{
  "num_key_value_heads": 9,
  "intermediate_size": 1536,
  "tie_word_embeddings": false,
  "beta1": 0.95,
  "warmup_steps": 61,
  "decay_shape": "linear",
  "doc_mask": false,
  "max_steps": 5338,
  "dataset": "wikipedia_en"
}
Each number is 50 + 15 x the weight over its row's rms, rounded and kept within 0 to 99. Layers, rows and columns count from 0. The size before them is the row's rms in percent of the matrix's.

# layer 7 MLP up, 1536x384, rms 0.14, rows 1410-1446, columns 0-95
111:48 52 45 35 50 36 34 47 39 30 48 38 71 20 48 41 70 58 52 42 35 36 23 66 18 43 71 30 72 73 32 63 38 28 56 47 31 73 40 43 44 57 50 54 50 47 48 56 32 55 36 46 50 70 58 59 59 56 81 40 52 47 23 49 40 59 59 57 60 65 73 28 58 42 67 52 63 64 67 37 50 45 32 63 64 43 89 58 42 55 51 64 32 42 36 69
107:54 45 71 24 48 37 43 40 52 59 63 54 44 24 70 40 68 49 33 41 47 35 62 47 68 58 29 48 52 54 24 60 43 52 28 41 50 53 44 47 58 45 19 20 67 42 70 74 72 21 57 48 53 14 64 39 59 51 46 44 40 39 64 49 37 44 52 80 33 43 65 44 73 60 17 64 23 69 63 58 31 88 46 53 49 58 17 50 49 58 49 63 53 33 80 75
106:65 33 52 40 78 55 25 43 50 52 36 55 38 69 46 54 51 47 38 44 36 39 72 51 60 61 15 63 54 55 46 66 42 41 57 47 19 54 40 28 24 40 66 90 41 52 65 59 56 52 51 66 50 42 55 64 67 41 34 39 65 59 38 70 51 54 59 69 35 52 32 40 53 54 55 62 24 37 47 50 47 58 50 62 55 35 67 51 29 68 54 64 53 49 45 75
099:33 41 44 20 26 68 47 86 32 53 36 53 51 69 65 60 42 83 59 79 43 70 30 28 51 53 58 39 61 59 28 57 28 83 36 65 41 36 40 59 74 51 45 56 25 64 80 49 63 52 50 60 55 36 61 35 35 51 57 53 67 34 42 43 52 55 30 75 49 45 56 51 48 50 44 61 63 39 51 51 33 44 47 85 51 56 28 45 53 41 64 59 54 41 41 53
021:43 43 55 39 32 20 41 60 57 38 62 32 56 48 14 50 49 64 45 11 50 54 34 36 73 42 50 50 30 56 38 51 56 52 69 49 32 73 36 52 14 35 55 46 31 70 24 41 93 52 42 55 59 57 44 40 53 78 48 62 35 56 64 44 44 48 39 60 47 41 46 55 62 62 67 54 34 40 40 53 61 47 48 49 49 65 55 39 71 49 48 84 21 50 68 63
111:52 53 38 71 79 59 80 47 64 59 54 58 27 46 22 35 43 44 35 48 56 69 51 60 59 35 55 66 56 32 69 54 43 64 47 51 63 44 51 66 84 69 45 58 70 70 59 38 48 38 42 34 75 35 29 48 35 46 64 54 19 20 24 31 53 34 38 67 39 36 52 57 40 58 49 28 41 38 61 70 45 28 73 20 33 51 52 24 49 48 31 61 37 61 38 59
100:39 39 78 38 53 45 62 30 63 71 67 38 41 48 46 52 51 55 59 37 46 54 65 68 54 68 53 68 52 55 63 71 47 38 35 77 50 33 51 48 51 71 35 53 57 31 61 68 42 48 63 25 43 48 71 29 46 65 57 37 76 40 20 46 39 48 58 91 34 52 78 56 61 61 38 35 42 68 45 42 42 56 69 56 34 45 54 54 46 41 35 40 53 56 45 48
115:64 63 49 49 54 69 47 29 66 37 63 23 36 66 37 38 58 63 30 45 61 58 45 36 00 72 39 21 54 69 31 69 60 42 59 70 35 41 73 30 50 44 47 62 48 42 56 70 26 38 29 48 44 66 49 40 60 62 34 35 34 40 49 71 52 48 45 41 47 21 37 45 48 93 51 70 52 46 67 39 46 48 52 60 40 45 55 59 53 45 82 61 56 57 45 61
088:47 37 45 14 46 50 39 54 55 59 29 56 81 56 63 70 63 37 56 70 61 63 61 56 30 44 57 53 88 39 51 48 21 45 35 64 85 35 47 33 72 56 60 24 73 56 62 63 46 45 59 58 38 73 67 39 58 24 59 51 23 36 65 69 62 44 65 61 66 49 40 56 44 38 33 69 33 58 52 60 63 46 79 59 32 71 53 57 79 64 35 54 43 67 48 51
102:56 46 29 28 30 49 39 41 39 28 54 72 56 39 23 51 26 60 47 36 49 49 61 68 57 50 51 45 68 34 44 50 32 42 77 58 48 30 57 55 40 52 48 55 55 73 33 35 41 65 55 42 69 65 55 42 33 67 66 80 35 42 62 56 65 75 62 62 62 73 55 56 32 53 51 33 63 46 20 69 61 63 67 35 66 35 57 37 46 52 64 52 38 47 43 55
099:19 29 67 62 54 26 58 40 55 56 45 38 55 49 47 64 40 24 46 54 49 48 54 40 81 25 45 44 58 46 51 80 55 48 54 76 44 45 27 47 65 38 38 60 63 38 52 33 68 36 46 39 56 64 39 42 40 62 39 90 58 20 30 29 59 37 66 41 50 64 63 52 57 38 65 57 69 29 38 30 47 41 42 65 47 70 48 31 42 27 62 74 69 54 51 58
101:64 42 45 34 38 34 52 77 65 82 69 56 52 56 43 42 64 51 25 41 59 53 50 70 50 64 55 41 63 49 54 55 20 39 57 52 67 63 55 66 60 55 39 51 37 87 73 57 26 44 36 65 51 35 53 50 19 75 47 57 36 71 49 52 70 52 50 52 69 49 37 31 72 44 28 47 74 54 40 52 56 43 59 65 70 34 86 55 60 52 52 45 29 60 41 53
015:45 60 40 58 36 60 39 54 66 63 48 38 43 76 28 52 30 44 51 50 35 62 41 74 49 57 44 51 45 52 31 54 50 36 54 48 48 83 28 51 38 65 56 37 56 60 44 33 83 46 71 70 41 47 64 43 46 33 34 00 27 37 82 23 60 45 39 59 59 59 46 29 50 55 65 73 72 35 64 62 53 59 64 55 71 43 43 42 59 52 73 53 10 37 43 74
101:36 65 30 33 49 66 23 48 52 46 56 58 50 35 33 71 38 63 31 43 46 38 62 50 48 59 39 72 55 59 34 46 57 42 53 67 65 84 59 43 62 58 50 67 67 76 55 43 80 45 35 77 50 57 52 45 36 41 44 53 53 57 76 03 45 53 69 31 55 61 64 48 53 52 49 80 39 43 54 17 28 75 54 44 45 48 44 27 49 35 40 46 62 47 43 52
103:33 37 17 45 33 70 40 92 38 44 56 70 64 48 28 44 53 42 59 22 41 48 23 32 59 13 71 46 75 55 33 42 37 68 43 60 38 65 33 20 53 12 62 47 29 50 20 69 53 66 55 51 37 52 65 31 59 32 36 32 48 67 59 41 38 31 42 55 64 31 36 47 65 69 35 46 47 41 39 41 45 49 29 16 27 38 86 24 38 48 54 55 65 35 54 43
017:43 46 67 68 55 84 05 58 48 50 47 48 55 51 40 48 48 36 54 22 78 40 57 41 41 66 59 45 72 51 64 71 43 54 59 41 31 64 43 64 39 59 43 00 46 55 47 40 67 28 61 30 55 32 55 66 58 64 56 27 27 56 49 53 53 63 49 48 43 48 52 68 74 33 23 59 49 56 56 32 24 32 60 86 18 53 30 58 70 76 34 42 42 47 48 44
114:50 63 86 59 64 39 24 60 36 51 33 60 53 31 47 84 73 64 23 47 42 59 65 51 25 58 53 62 47 68 53 67 53 41 31 50 31 37 44 59 53 45 72 41 56 39 53 34 28 74 49 32 76 68 35 49 38 50 52 49 54 43 35 41 32 60 42 56 59 69 42 43 36 48 33 51 58 58 61 41 35 55 63 23 47 53 66 52 66 56 50 65 49 62 56 55
110:32 58 36 44 37 90 70 64 41 47 36 65 34 32 39 55 45 56 47 98 60 28 62 32 53 64 48 45 78 51 50 51 33 68 44 51 69 87 48 45 62 50 50 46 56 59 38 61 41 71 41 25 51 36 53 39 25 30 27 56 37 68 71 53 36 25 73 64 58 62 43 31 29 89 59 64 54 55 50 36 35 74 40 30 34 65 22 34 45 61 51 55 60 49 57 56
098:28 36 71 58 39 37 54 44 63 46 19 27 51 69 36 40 59 73 63 57 47 56 30 47 48 64 49 64 67 58 49 57 58 33 69 71 58 56 55 17 43 69 40 41 62 66 55 39 86 66 57 38 59 78 51 31 57 41 49 40 63 41 59 07 50 54 63 46 39 68 36 50 52 55 49 69 73 56 74 62 46 56 51 67 69 30 71 53 40 67 46 63 57 06 61 57
105:45 58 42 69 56 65 37 66 38 38 50 43 36 48 33 44 31 19 62 21 56 40 44 64 65 63 80 47 55 46 57 47 90 02 82 69 35 61 67 35 72 37 78 40 48 42 41 92 60 48 52 41 43 47 59 45 43 48 72 66 38 48 70 51 60 58 40 72 60 97 36 67 48 32 50 65 29 80 51 61 51 34 48 64 65 82 48 72 52 62 62 65 38 60 45 53
111:14 51 47 48 67 27 78 50 54 33 55 45 56 49 40 63 65 77 41 43 57 35 50 51 34 45 45 31 68 56 58 49 38 68 25 59 87 43 33 42 47 35 41 42 67 34 78 58 63 57 37 48 82 33 63 19 34 60 78 48 63 62 66 73 26 68 30 61 40 53 37 57 36 43 31 61 40 37 55 05 51 52 35 58 73 55 63 46 34 60 37 32 47 45 45 34
099:41 58 82 72 48 71 53 66 47 71 32 36 17 51 28 59 54 56 46 49 50 40 54 36 20 74 70 39 72 53 57 28 53 70 59 43 32 27 33 39 47 45 52 54 49 56 66 66 43 67 24 64 62 36 63 70 37 58 35 63 00 36 38 18 38 59 62 60 55 59 40 38 40 67 46 87 58 69 31 47 45 35 43 40 35 41 53 75 64 52 29 59 68 65 31 53
106:21 75 48 71 47 28 48 45 61 72 47 45 33 48 45 60 68 30 60 51 55 90 50 48 68 35 47 68 39 33 77 61 67 50 53 56 55 48 25 45 51 39 43 85 63 83 29 75 50 55 71 55 43 16 35 34 83 59 43 32 64 37 60 55 41 49 51 43 59 82 46 44 39 56 92 34 43 36 37 47 52 60 40 79 60 57 37 30 37 53 48 56 58 63 54 47
104:53 68 38 34 36 56 27 37 41 34 48 43 37 58 51 57 36 48 68 65 58 61 55 51 46 59 38 30 76 73 88 79 45 71 59 61 42 60 40 31 52 73 31 51 45 38 88 27 49 63 75 59 45 41 70 56 57 59 29 61 32 49 53 57 70 58 15 67 33 45 30 32 45 67 23 65 48 38 44 58 53 51 56 50 78 55 59 50 74 37 51 76 37 32 52 44
094:47 40 67 61 45 57 18 53 43 54 59 69 39 34 58 70 59 52 23 61 34 26 87 22 51 54 38 45 73 60 60 52 45 46 54 70 72 40 43 39 51 32 46 43 53 48 77 40 37 53 54 35 58 17 58 46 61 28 53 63 41 75 35 63 49 60 45 57 39 51 45 33 35 59 48 43 54 48 61 75 34 32 30 83 50 34 70 57 84 45 61 11 46 34 50 45
095:52 47 29 57 39 46 59 81 29 57 52 19 39 50 56 46 38 48 48 49 53 70 21 54 61 42 18 65 47 37 81 15 59 49 30 41 46 42 44 54 23 74 35 57 35 76 19 16 77 49 57 66 58 60 49 43 61 62 16 40 42 76 75 44 51 37 58 75 63 57 40 53 28 24 61 74 56 64 43 51 39 65 36 71 41 71 56 37 59 46 37 40 66 39 44 62
106:49 48 33 52 39 50 11 36 60 64 39 36 62 45 15 26 30 48 57 34 47 57 40 57 40 13 18 40 77 65 48 68 49 36 54 62 46 87 32 49 60 44 78 50 69 71 36 55 72 49 50 65 69 38 59 55 76 54 32 37 62 42 48 78 34 53 54 62 57 66 49 64 45 50 15 59 75 70 31 46 58 51 40 54 21 47 54 34 50 57 64 58 50 38 41 48
100:34 65 49 43 32 54 45 45 32 60 56 48 75 59 53 59 32 43 33 69 54 36 51 23 57 45 51 53 57 44 51 76 53 65 69 74 43 52 38 45 68 35 30 52 41 28 62 44 82 70 52 22 67 59 50 57 25 36 44 65 63 66 67 71 69 39 34 46 64 45 41 32 41 26 54 43 57 61 45 55 54 53 40 43 45 55 62 62 39 60 40 60 35 42 58 44
016:46 57 40 54 64 62 64 51 62 60 51 38 44 56 30 53 52 48 51 43 65 64 71 68 40 34 72 36 69 48 45 56 46 36 26 47 49 67 31 50 35 30 57 40 75 64 87 47 48 48 33 53 74 47 61 46 31 43 41 18 49 52 77 33 57 49 35 28 52 49 39 38 63 32 52 38 74 49 39 57 37 48 44 27 43 43 52 69 21 61 53 70 56 47 32 34
110:52 39 70 67 46 87 28 56 19 58 57 70 45 26 38 74 50 29 47 38 54 48 42 76 42 84 23 54 37 48 53 25 30 53 57 66 61 63 51 19 56 52 34 42 40 88 50 83 56 46 30 17 72 45 74 63 57 37 49 56 72 20 43 48 48 56 23 31 58 62 65 73 65 65 32 58 32 70 52 68 29 43 45 53 51 46 34 31 50 57 62 45 67 56 46 42
103:47 53 68 56 19 38 69 60 48 54 14 70 21 62 61 48 62 48 43 28 51 73 55 90 55 62 50 48 49 22 40 77 48 44 41 25 55 26 52 36 70 39 38 32 61 57 58 49 52 22 70 52 59 41 17 33 31 62 38 53 61 46 18 56 31 66 57 52 40 80 20 59 49 61 34 71 63 31 54 44 48 58 44 54 69 54 48 50 44 62 11 32 26 57 42 57
104:42 65 40 56 69 64 34 23 36 68 65 44 56 78 23 62 55 50 58 33 40 38 05 22 62 83 62 40 45 87 58 38 93 36 41 69 34 75 62 43 34 38 78 43 64 69 56 41 59 43 44 47 33 58 24 41 47 44 49 54 66 36 38 59 77 13 61 48 53 28 12 52 76 35 44 51 73 24 21 52 64 26 23 39 56 44 32 48 51 40 42 47 50 48 38 54
103:43 38 11 23 42 58 35 57 56 58 77 62 53 40 39 29 45 30 20 75 49 54 78 33 62 14 24 60 73 54 64 54 37 52 72 40 56 40 47 66 38 61 44 56 59 25 49 43 54 64 26 24 27 43 36 46 45 41 07 41 27 46 49 58 37 52 53 40 16 42 29 72 47 59 17 46 48 22 66 52 52 35 40 63 51 65 30 58 75 76 63 26 55 45 64 45
104:67 48 34 66 36 57 32 86 46 26 58 29 68 48 31 73 45 55 74 60 47 62 58 47 63 21 84 50 25 45 46 48 67 60 56 49 77 34 22 49 46 59 71 47 62 55 53 53 51 53 64 60 25 61 25 32 57 70 64 47 37 47 58 38 49 83 53 53 83 63 63 54 40 50 49 63 72 46 54 74 45 51 62 78 43 27 60 26 65 41 48 31 37 51 64 35
114:47 63 49 39 43 40 48 50 57 43 58 49 35 47 42 43 59 69 61 22 48 20 73 50 50 76 49 38 35 66 26 30 08 52 33 69 45 41 26 48 59 70 65 37 51 85 18 63 53 45 53 62 61 05 55 28 77 46 49 41 23 37 29 58 67 42 52 73 47 19 28 47 38 69 37 61 48 37 45 28 36 57 44 39 37 45 54 39 64 72 74 52 59 58 52 23
113:08 66 41 56 37 45 40 79 54 54 54 21 81 46 66 45 55 32 31 43 42 43 45 69 58 35 48 44 67 40 50 58 51 27 51 58 69 97 46 64 66 34 33 60 49 75 70 41 51 69 68 62 61 33 63 56 74 71 44 57 24 54 69 36 63 70 61 07 42 16 38 46 30 81 60 71 45 40 43 29 36 60 44 52 22 12 45 67 37 58 53 61 72 51 40 40
093:47 41 33 46 33 60 31 65 29 49 13 53 36 57 60 32 29 55 74 57 43 76 48 30 24 39 44 49 48 65 57 15 50 48 47 33 24 60 24 34 59 64 56 28 50 52 38 58 36 77 39 57 76 25 58 62 40 79 61 71 47 42 40 46 39 68 37 86 61 24 56 52 59 51 28 68 65 50 41 47 49 69 42 43 38 45 52 71 40 57 50 45 25 43 62 66
# layer 7 MLP down (transposed), 1536x384, rms 0.137, rows 1410-1445, columns 0-95
104:38 46 37 39 36 83 57 51 36 40 43 68 53 35 51 55 67 40 26 35 63 38 38 42 54 38 79 71 32 64 15 57 61 24 76 47 51 59 51 49 65 59 35 63 57 27 45 44 45 65 45 59 41 52 51 53 50 43 56 47 56 93 47 57 57 61 48 45 50 65 48 64 81 45 52 30 69 36 64 66 36 42 66 43 43 44 56 36 64 65 59 62 40 33 66 64
110:24 40 69 39 42 61 65 52 49 63 70 35 69 24 51 40 58 35 36 54 40 27 59 73 50 68 88 61 46 54 40 42 47 37 51 46 42 32 30 56 63 56 52 53 59 72 52 70 57 50 51 72 63 57 50 42 51 58 69 37 60 66 48 42 61 52 63 60 42 35 25 39 48 32 36 53 78 46 15 63 87 67 42 66 60 48 28 52 27 37 65 54 55 61 67 29
103:38 51 55 54 52 41 35 56 53 64 75 54 12 82 16 00 67 47 48 70 36 32 58 55 30 65 67 21 53 58 59 41 42 47 34 22 57 59 44 39 57 40 35 17 50 62 57 48 71 56 49 44 32 81 45 71 68 54 38 48 49 53 41 47 69 24 57 31 36 69 80 52 39 56 61 23 52 41 29 55 39 53 50 56 75 65 38 71 58 55 41 54 54 52 19 59
103:25 69 40 44 43 74 51 78 22 24 52 67 53 43 52 63 35 65 32 76 50 29 38 39 55 41 52 51 54 47 53 60 28 68 62 68 50 47 74 37 73 48 70 26 61 33 37 80 26 37 53 47 51 39 39 73 42 31 73 42 62 47 66 35 70 69 49 66 52 42 46 54 33 61 50 42 69 56 40 45 58 38 76 60 72 49 45 60 34 52 78 25 42 47 86 65
023:34 53 44 59 45 44 48 33 62 38 14 44 25 54 48 55 39 55 50 50 43 54 54 60 53 51 44 50 68 25 72 57 41 58 30 63 64 63 45 50 65 70 72 03 56 60 60 65 48 42 87 65 57 28 44 48 62 14 14 50 59 37 37 49 48 62 40 59 49 44 27 34 78 37 64 35 57 78 76 44 46 68 40 56 62 58 32 66 31 18 55 40 45 63 46 54
115:39 59 50 43 66 49 62 54 32 55 27 21 49 66 51 31 61 66 37 32 32 51 77 56 49 65 69 73 33 62 81 52 35 36 80 54 55 49 76 81 68 43 38 41 37 62 37 39 76 80 53 60 40 67 43 44 67 55 47 45 30 26 25 33 36 34 53 61 53 58 64 34 63 49 84 48 57 42 53 80 48 42 53 23 58 51 55 42 36 57 35 57 68 26 46 55
102:53 34 50 65 55 42 90 69 42 50 60 54 60 59 87 35 56 67 61 61 25 54 37 74 44 36 61 34 49 65 37 67 50 40 52 40 53 37 58 40 36 76 43 45 89 44 46 66 46 68 81 57 51 50 41 59 33 58 36 40 62 50 49 74 63 79 69 30 30 57 41 48 58 47 41 58 59 60 37 31 32 45 48 44 68 63 60 32 35 33 17 41 53 58 77 81
111:39 42 35 67 59 29 37 60 16 63 36 52 59 36 37 45 50 53 34 51 39 31 64 56 66 44 62 50 56 69 29 51 63 55 35 47 58 35 12 42 28 51 42 43 53 73 28 37 42 61 35 54 45 67 60 67 63 56 37 49 34 40 37 35 61 59 53 78 64 65 47 32 39 61 66 39 58 38 51 61 59 47 47 53 56 70 66 58 41 44 72 68 65 71 47 68
091:32 33 32 60 26 46 46 34 32 59 66 40 64 52 59 27 61 77 40 56 54 81 60 52 35 48 47 66 54 26 92 34 46 50 43 39 41 46 37 49 73 36 79 56 38 43 51 59 25 70 60 55 44 49 62 72 59 35 35 38 82 51 53 69 48 71 51 59 53 42 86 30 21 57 88 20 50 41 47 36 51 65 26 14 45 19 40 63 33 52 23 46 53 49 33 46
106:53 50 32 50 45 33 47 62 30 13 40 62 36 41 62 40 35 37 66 42 40 53 33 54 43 74 22 38 51 21 42 51 66 42 66 49 57 70 48 42 62 60 40 51 54 39 17 20 33 46 41 56 49 46 58 66 38 61 70 51 61 65 41 30 48 38 64 59 60 60 44 55 44 57 56 50 35 01 73 51 53 37 60 52 47 36 46 64 33 85 51 46 25 42 32 70
104:42 32 59 64 37 31 48 47 33 42 54 54 43 31 37 55 33 39 51 43 49 67 64 43 44 23 60 48 48 41 48 69 41 50 42 71 55 01 62 62 51 37 45 29 20 67 46 29 48 76 60 71 48 31 48 46 28 55 39 68 43 63 13 55 86 24 47 74 55 71 63 72 73 53 33 42 33 30 40 47 70 48 66 48 43 40 53 27 50 30 37 60 69 78 70 60
098:31 50 62 60 70 33 22 38 40 44 33 55 47 50 59 32 53 75 38 31 61 74 71 50 56 47 72 60 33 45 70 23 66 20 46 67 44 58 44 59 45 81 47 31 55 46 95 29 23 71 57 61 68 59 37 38 71 82 21 45 64 63 11 59 63 53 51 80 45 64 54 44 62 48 45 57 35 64 78 31 48 51 57 27 71 52 42 63 52 36 41 48 20 40 59 45
014:00 25 52 64 69 55 30 63 54 54 32 54 36 65 89 46 68 74 67 55 55 47 30 66 74 30 34 54 67 51 57 32 53 53 65 41 45 40 40 14 74 55 46 54 35 52 38 43 47 56 54 51 54 65 31 47 41 50 42 45 76 51 31 62 45 55 67 65 64 33 61 32 40 50 58 38 41 35 52 48 70 71 42 42 41 77 51 56 59 20 53 53 77 40 40 66
099:43 41 37 53 48 53 54 31 37 60 45 82 60 50 52 45 69 53 48 44 51 77 46 40 54 31 51 63 46 61 71 46 57 34 37 19 61 58 39 49 50 32 54 52 42 09 50 42 49 65 59 38 23 53 65 45 79 41 38 29 63 42 79 45 47 52 29 78 45 72 47 58 77 50 61 25 71 62 48 48 51 60 47 74 52 75 77 59 49 42 58 73 40 16 63 60
101:54 07 48 48 56 58 53 49 26 44 35 34 57 49 55 59 14 52 53 32 55 36 23 45 53 33 65 53 26 59 50 57 65 45 54 51 53 35 64 41 52 83 41 63 47 43 43 55 20 59 55 54 25 16 58 46 64 23 28 45 46 57 62 39 44 57 33 82 34 33 55 26 63 57 47 37 52 66 75 50 37 30 74 10 60 41 59 46 46 48 52 54 39 26 46 25
017:52 47 76 32 60 01 68 47 36 46 46 47 56 62 63 65 75 51 47 56 56 34 59 42 19 72 64 77 32 50 35 46 39 48 59 42 92 47 41 37 40 90 50 97 49 39 56 49 48 99 42 49 40 27 47 23 52 34 35 56 68 55 52 08 50 40 51 59 60 46 37 24 63 39 86 42 40 47 61 66 65 86 34 47 40 50 38 60 44 64 23 43 51 23 54 36
110:58 57 56 69 73 62 48 35 34 60 58 25 64 50 65 33 75 45 26 49 43 54 53 50 44 41 70 42 45 45 61 29 30 53 77 58 52 48 33 38 49 19 61 81 45 45 35 47 41 61 66 31 53 48 47 66 68 41 35 75 51 47 78 52 38 79 32 44 40 35 80 65 65 63 45 48 52 61 58 61 64 79 42 43 32 44 80 34 27 47 45 66 29 55 39 45
105:69 40 62 65 47 65 37 50 60 59 26 66 51 79 64 43 52 64 62 81 46 28 55 47 38 67 42 28 45 67 60 51 50 71 79 61 29 72 73 60 67 36 36 54 57 50 57 71 41 47 59 20 60 54 54 40 42 49 31 52 54 44 20 56 54 43 19 57 43 42 45 19 43 41 51 37 37 68 54 40 46 75 64 51 53 73 33 73 60 37 36 66 42 74 39 64
103:44 29 69 56 48 62 62 52 58 36 56 52 67 61 63 46 53 53 75 70 64 41 65 52 68 35 33 51 50 47 33 56 23 29 49 52 30 40 68 66 45 54 54 53 35 68 49 50 45 50 65 64 72 53 52 32 41 46 49 36 32 50 30 41 68 34 94 33 52 72 55 55 53 57 51 74 40 58 77 25 53 22 64 66 70 47 49 40 60 80 33 40 60 48 08 49
105:74 67 40 59 67 52 68 30 29 33 29 52 84 32 45 68 59 64 56 27 48 64 65 43 63 62 56 69 60 39 38 52 33 74 57 34 71 63 72 72 33 49 64 62 61 70 53 55 46 62 70 51 53 62 58 40 36 64 53 54 62 48 44 39 64 77 61 64 27 61 24 53 47 33 56 74 40 38 58 47 38 77 60 27 04 33 59 74 45 68 23 53 59 61 64 31
109:56 47 19 55 58 62 65 45 59 23 35 66 37 40 78 30 29 62 33 18 57 27 38 75 49 43 28 61 39 51 57 56 67 63 39 47 54 41 57 70 51 61 54 59 28 36 56 90 35 68 47 54 25 43 58 51 36 64 49 56 60 28 54 72 58 46 53 42 54 57 60 40 38 71 28 36 23 46 51 41 32 54 48 46 66 57 40 54 37 42 47 29 61 50 27 46
104:44 57 47 38 52 69 84 24 50 34 57 58 61 50 34 52 41 40 25 38 53 54 46 35 72 49 62 14 44 50 25 77 38 55 52 41 75 42 13 66 26 29 21 70 63 51 58 62 28 33 44 79 33 66 62 31 67 39 76 39 55 60 47 17 51 39 36 35 39 68 08 48 54 47 36 54 40 41 65 29 50 66 39 48 66 62 43 66 43 64 45 69 56 82 53 53
101:55 02 39 52 50 55 47 57 51 36 72 59 33 46 57 37 65 31 56 69 43 58 32 36 57 60 50 38 48 24 48 63 35 65 77 55 35 46 37 49 57 40 45 25 41 54 66 38 33 35 80 43 42 52 59 74 60 72 22 69 25 64 74 35 41 66 57 61 56 37 66 44 57 61 31 51 50 45 43 13 54 15 75 28 58 86 68 57 65 62 62 35 35 17 35 70
104:35 47 30 84 40 35 46 48 55 66 39 57 57 49 57 40 37 92 63 66 40 37 57 53 52 32 51 38 33 51 73 38 71 40 57 25 77 22 46 49 42 54 56 44 53 41 34 48 62 47 47 61 58 33 44 49 63 41 44 57 70 68 81 61 43 65 44 42 56 54 40 44 56 53 68 52 60 39 55 36 46 51 62 39 38 49 63 68 36 06 44 58 19 39 59 55
095:46 45 35 62 55 31 57 54 33 48 26 54 26 36 40 59 54 86 46 55 56 59 45 68 44 39 57 59 53 61 71 36 50 72 62 70 58 12 77 48 44 38 45 61 58 53 59 58 46 60 83 37 63 46 71 29 64 53 45 62 59 31 41 46 61 63 69 57 52 58 60 03 53 75 49 40 45 49 47 57 27 59 52 47 60 51 62 41 57 57 56 45 68 43 49 63
095:63 44 78 53 55 70 76 24 40 57 67 29 33 75 36 34 44 65 55 56 28 26 53 45 42 36 33 71 55 47 54 33 66 38 42 69 34 43 88 31 26 70 70 63 68 71 36 22 55 66 60 50 46 36 65 44 46 79 48 46 58 49 32 24 54 34 45 55 77 62 77 59 39 47 69 44 66 43 64 55 45 41 24 41 26 33 60 66 54 62 36 45 47 52 63 32
102:38 46 65 55 56 39 34 62 60 34 34 25 52 46 29 34 64 39 27 23 36 38 40 53 49 73 70 59 44 48 63 35 48 31 42 47 45 54 38 52 24 59 28 44 82 66 53 68 50 45 57 79 48 43 67 71 49 78 29 45 61 35 59 44 57 49 47 40 30 62 38 47 48 49 50 65 49 43 31 34 41 42 65 58 51 59 56 65 66 66 45 17 71 32 70 51
110:38 32 46 40 60 50 58 68 45 49 72 50 61 52 77 67 40 67 47 53 49 56 52 42 48 31 75 29 60 79 39 37 62 58 64 37 49 40 62 46 45 71 33 52 58 48 28 42 62 50 88 35 51 60 62 62 29 39 88 59 77 40 59 56 46 29 31 43 56 60 68 80 46 56 65 11 38 54 56 58 75 38 56 54 70 69 43 47 45 65 33 16 59 67 54 56
023:54 75 56 61 51 30 57 43 31 76 56 53 53 39 41 58 60 62 35 55 48 40 94 66 75 25 59 49 29 61 62 56 37 41 41 34 42 79 43 44 62 66 51 46 17 46 48 40 57 41 51 42 48 68 47 48 59 60 34 48 54 63 55 41 50 49 16 57 51 49 32 94 39 46 94 42 49 61 71 64 62 51 43 83 43 43 34 37 54 49 40 54 46 65 43 50
101:45 67 57 58 64 52 48 16 26 18 39 67 32 28 68 60 67 48 56 54 34 56 51 81 63 70 33 37 53 82 44 39 44 48 53 40 56 51 36 71 41 53 34 71 27 64 39 56 54 40 35 41 37 80 39 82 64 53 50 46 83 54 50 57 23 51 34 23 32 65 60 49 50 43 60 55 66 54 48 63 47 34 29 42 76 53 71 51 40 48 69 54 56 71 53 70
102:37 57 39 53 33 59 69 19 26 32 40 33 41 52 34 19 44 39 49 42 35 42 48 61 60 62 43 53 37 51 68 30 43 64 29 46 56 54 59 24 72 43 55 51 26 55 52 48 58 52 33 63 50 70 47 58 49 38 61 29 14 67 45 42 24 75 30 35 73 75 45 38 47 43 62 46 68 43 48 47 28 58 77 49 54 45 40 51 39 62 67 33 64 60 65 43
102:31 41 52 37 57 39 40 50 55 57 55 49 36 54 53 40 49 54 45 78 40 18 50 36 53 42 30 45 43 58 57 62 40 29 41 70 57 59 21 40 48 42 13 49 67 56 43 58 51 60 43 60 12 32 34 45 48 52 54 52 49 59 62 66 64 70 44 30 44 56 27 49 44 25 55 27 62 71 49 86 49 57 57 47 89 56 40 49 43 64 53 67 51 38 47 25
106:55 25 31 38 50 57 49 55 66 33 69 67 70 40 33 59 42 47 59 39 53 51 70 39 56 40 39 83 55 74 49 25 63 43 74 37 37 58 26 57 31 62 46 65 51 42 49 32 42 39 03 47 24 62 62 62 54 32 30 26 49 75 71 34 50 55 64 43 71 25 35 56 69 71 46 63 57 43 53 52 54 52 67 36 24 42 71 32 45 84 57 43 53 59 60 44
103:68 55 76 54 63 55 49 38 49 28 55 56 78 50 33 60 29 55 43 72 30 59 48 83 60 58 46 59 51 61 50 53 65 48 61 10 71 90 59 33 46 42 94 68 47 57 59 62 49 55 39 48 63 29 74 40 52 63 58 20 49 21 37 54 63 57 44 77 52 50 48 41 41 43 64 57 43 32 19 38 45 77 44 36 53 50 47 68 64 40 98 54 64 76 44 28
113:66 56 30 66 47 63 46 25 48 64 51 38 61 57 50 52 48 48 51 61 60 65 48 30 32 41 28 52 64 28 39 44 59 26 58 49 40 49 31 50 73 58 83 46 39 32 48 56 39 78 43 46 83 55 67 34 51 17 62 66 50 68 57 64 67 41 89 55 70 48 73 42 51 49 72 53 48 45 29 40 38 56 55 56 60 60 39 38 46 34 60 55 55 60 64 57
109:31 53 58 69 63 39 58 10 42 63 33 68 10 11 44 42 45 65 49 46 47 58 44 33 36 39 43 28 56 49 58 59 53 42 63 46 58 41 33 56 66 64 28 67 44 62 52 44 29 66 51 39 41 71 43 58 67 84 53 47 12 54 51 65 33 58 49 24 48 47 15 65 31 39 58 47 53 54 71 52 67 67 00 54 43 44 55 49 38 36 88 60 53 51 53 60